Weights of a small transformer language model.
Size: MLP 512 squared leaky ReLU, vocabulary 2048.
Architecture: RMSNorm before each block, rotary positions, no biases in attention or MLP, untied embeddings, normalized queries and keys, some layers without attention, local attention windows, shifted keys, gated attention, capped logits.
Training: a variant of Adam for these matrices, 138M tokens, 9231 steps.
Each number is 50 + 12 x the weight over its row's rms, rounded and kept within 0 to 99. Layers, rows and columns count from 0. The size before them is the row's rms in percent of the matrix's.

# layer 3 attention value, 128x128, rms 0.207, rows 92-102, columns 0-63
101:48 45 58 38 43 56 62 72 46 51 72 47 43 68 68 56 69 68 50 37 36 50 38 67 70 39 42 70 44 50 47 26 45 61 32 43 49 27 50 59 40 60 46 51 43 67 08 41 55 63 44 47 46 56 30 56 63 36 77 53 44 56 46 40
098:40 57 47 58 73 43 44 50 09 52 52 24 66 46 50 38 76 50 44 70 33 51 20 54 54 45 45 56 59 42 60 44 43 49 50 46 62 49 36 72 37 43 43 41 49 66 52 43 59 73 71 50 47 62 31 65 59 50 46 54 53 41 56 41
113:49 49 45 60 54 17 47 38 56 48 58 47 46 49 36 32 53 66 35 56 50 39 34 63 66 51 55 40 52 49 49 49 49 54 44 55 34 60 56 38 43 55 41 46 51 60 26 73 39 48 46 50 33 41 49 68 67 59 59 11 45 57 46 80
124:53 60 42 72 59 35 55 31 43 46 54 46 37 63 37 65 58 56 54 54 58 58 67 44 33 56 39 45 45 52 49 53 51 49 43 49 44 57 58 52 69 44 62 54 49 41 49 55 57 39 32 62 54 46 57 24 52 52 36 36 48 52 62 47
104:48 39 65 72 55 67 73 72 54 49 52 71 57 48 38 57 50 09 58 29 47 51 60 46 34 44 57 51 38 50 58 48 57 57 68 42 53 52 56 39 37 46 40 79 52 67 62 66 56 45 32 49 52 50 50 64 47 64 38 41 57 48 63 34
101:60 34 48 59 56 62 51 54 38 49 34 69 47 57 44 42 57 41 47 35 63 56 50 51 34 47 39 43 32 49 39 50 53 44 57 42 51 46 74 37 34 62 60 62 51 71 34 64 60 65 12 58 57 44 49 55 56 55 49 24 52 51 66 57
099:47 56 65 44 45 45 51 43 33 47 52 38 66 41 33 56 63 50 46 38 54 74 39 40 34 66 55 54 57 51 60 59 45 63 47 53 46 55 43 41 48 42 23 50 51 61 40 67 68 34 53 54 24 41 60 33 44 47 60 25 50 64 31 33
102:49 51 47 36 93 51 43 59 38 50 35 47 44 53 52 39 63 76 42 69 39 35 50 28 66 44 22 62 49 37 54 68 53 34 58 44 51 47 52 71 53 51 40 50 45 62 34 37 77 45 43 48 66 61 45 50 36 56 57 58 46 39 60 62
099:38 47 38 36 50 54 49 73 40 52 38 32 58 45 63 40 27 27 41 64 35 48 59 62 65 29 49 35 69 48 31 65 55 56 40 53 53 45 43 56 65 53 75 34 52 58 51 39 53 57 60 45 53 45 27 67 58 41 33 71 53 48 56 68
101:65 59 42 40 60 32 44 38 40 51 30 53 54 62 50 60 56 55 42 44 56 52 47 61 49 36 48 47 62 48 46 57 74 60 39 49 36 42 42 47 38 65 53 21 53 54 53 45 38 39 40 59 40 52 56 56 42 45 34 54 38 61 49 49
112:58 34 37 43 50 60 49 64 51 48 49 63 46 42 23 70 48 49 58 34 54 39 59 49 45 33 70 46 43 52 47 68 76 47 59 42 39 48 42 47 64 32 54 61 49 40 50 48 52 30 34 46 29 50 40 58 41 71 51 64 49 69 54 48
# layer 3 attention output (transposed), 128x128, rms 0.211, rows 92-102, columns 0-63
099:38 40 62 32 57 61 39 59 62 61 45 56 53 12 45 66 43 39 22 31 60 66 46 19 42 40 51 36 36 41 56 47 55 69 56 28 62 64 63 45 55 37 43 43 66 27 54 55 28 50 48 53 39 44 48 43 55 56 38 44 52 58 30 49
098:58 61 64 54 54 69 48 43 62 40 58 51 74 23 44 53 40 43 52 51 42 45 50 35 59 66 49 51 43 40 35 51 36 53 36 91 68 62 56 35 54 43 58 60 56 37 51 51 50 33 28 49 73 60 61 59 33 59 59 40 45 43 59 58
110:46 54 58 56 48 28 62 47 62 46 46 33 17 52 48 49 52 14 63 51 66 47 21 48 27 30 58 38 19 55 39 42 37 57 71 65 52 63 49 64 57 45 66 51 54 49 52 74 44 58 51 65 53 45 57 50 38 52 53 75 50 31 51 58
115:49 53 46 50 36 33 42 53 19 59 52 41 21 57 51 35 46 47 29 45 57 55 30 94 42 44 46 79 87 43 41 57 41 59 38 50 51 39 58 44 49 67 60 33 64 57 42 50 50 52 68 39 30 52 35 52 43 53 41 57 47 69 38 85
103:58 44 45 53 34 31 34 61 44 38 55 55 85 37 41 38 49 50 48 50 36 69 51 50 82 58 33 34 64 63 63 37 62 52 29 61 40 58 50 62 53 54 58 62 19 37 39 33 37 65 65 45 45 24 70 62 59 60 52 35 76 56 58 33
099:65 56 43 64 35 40 59 63 48 50 44 52 37 49 72 62 39 49 51 53 46 67 39 59 40 38 63 28 61 64 54 44 57 54 46 56 60 87 51 68 73 56 42 42 47 40 58 44 35 73 58 32 23 37 60 52 47 49 44 55 82 63 35 55
096:42 24 62 59 42 47 40 46 43 42 47 45 94 57 68 43 48 43 62 48 50 42 41 51 51 36 52 62 21 40 42 52 33 50 43 86 59 40 45 40 65 56 68 56 65 65 40 48 38 54 50 51 50 37 49 74 68 59 47 52 19 23 52 46
098:62 63 39 54 38 55 52 36 38 23 50 35 48 35 74 57 31 46 50 33 60 61 70 50 28 64 67 55 62 59 32 56 45 46 46 54 55 60 53 40 63 56 42 46 55 65 61 29 51 57 34 41 45 61 40 39 43 39 53 56 48 89 38 61
102:64 62 54 71 57 81 45 45 66 68 36 56 22 52 51 60 47 62 51 54 37 34 37 46 46 56 22 42 43 45 45 46 47 43 45 52 40 45 52 83 54 36 39 54 59 30 48 56 58 41 52 51 78 59 46 26 31 65 42 61 58 57 59 61
095:63 57 67 51 64 45 64 60 62 99 56 48 17 62 70 29 37 52 49 43 45 33 36 47 33 52 48 48 43 42 40 60 37 39 64 32 62 54 41 67 65 44 48 46 54 47 39 44 43 62 58 58 43 38 52 58 68 48 44 57 28 66 57 34
112:54 45 37 58 40 50 38 68 36 79 38 55 54 57 48 32 29 52 49 48 54 48 37 53 35 71 60 40 52 31 41 40 33 37 61 43 34 46 51 60 50 62 43 56 25 52 33 23 55 71 62 70 46 25 45 69 67 42 50 54 52 72 54 53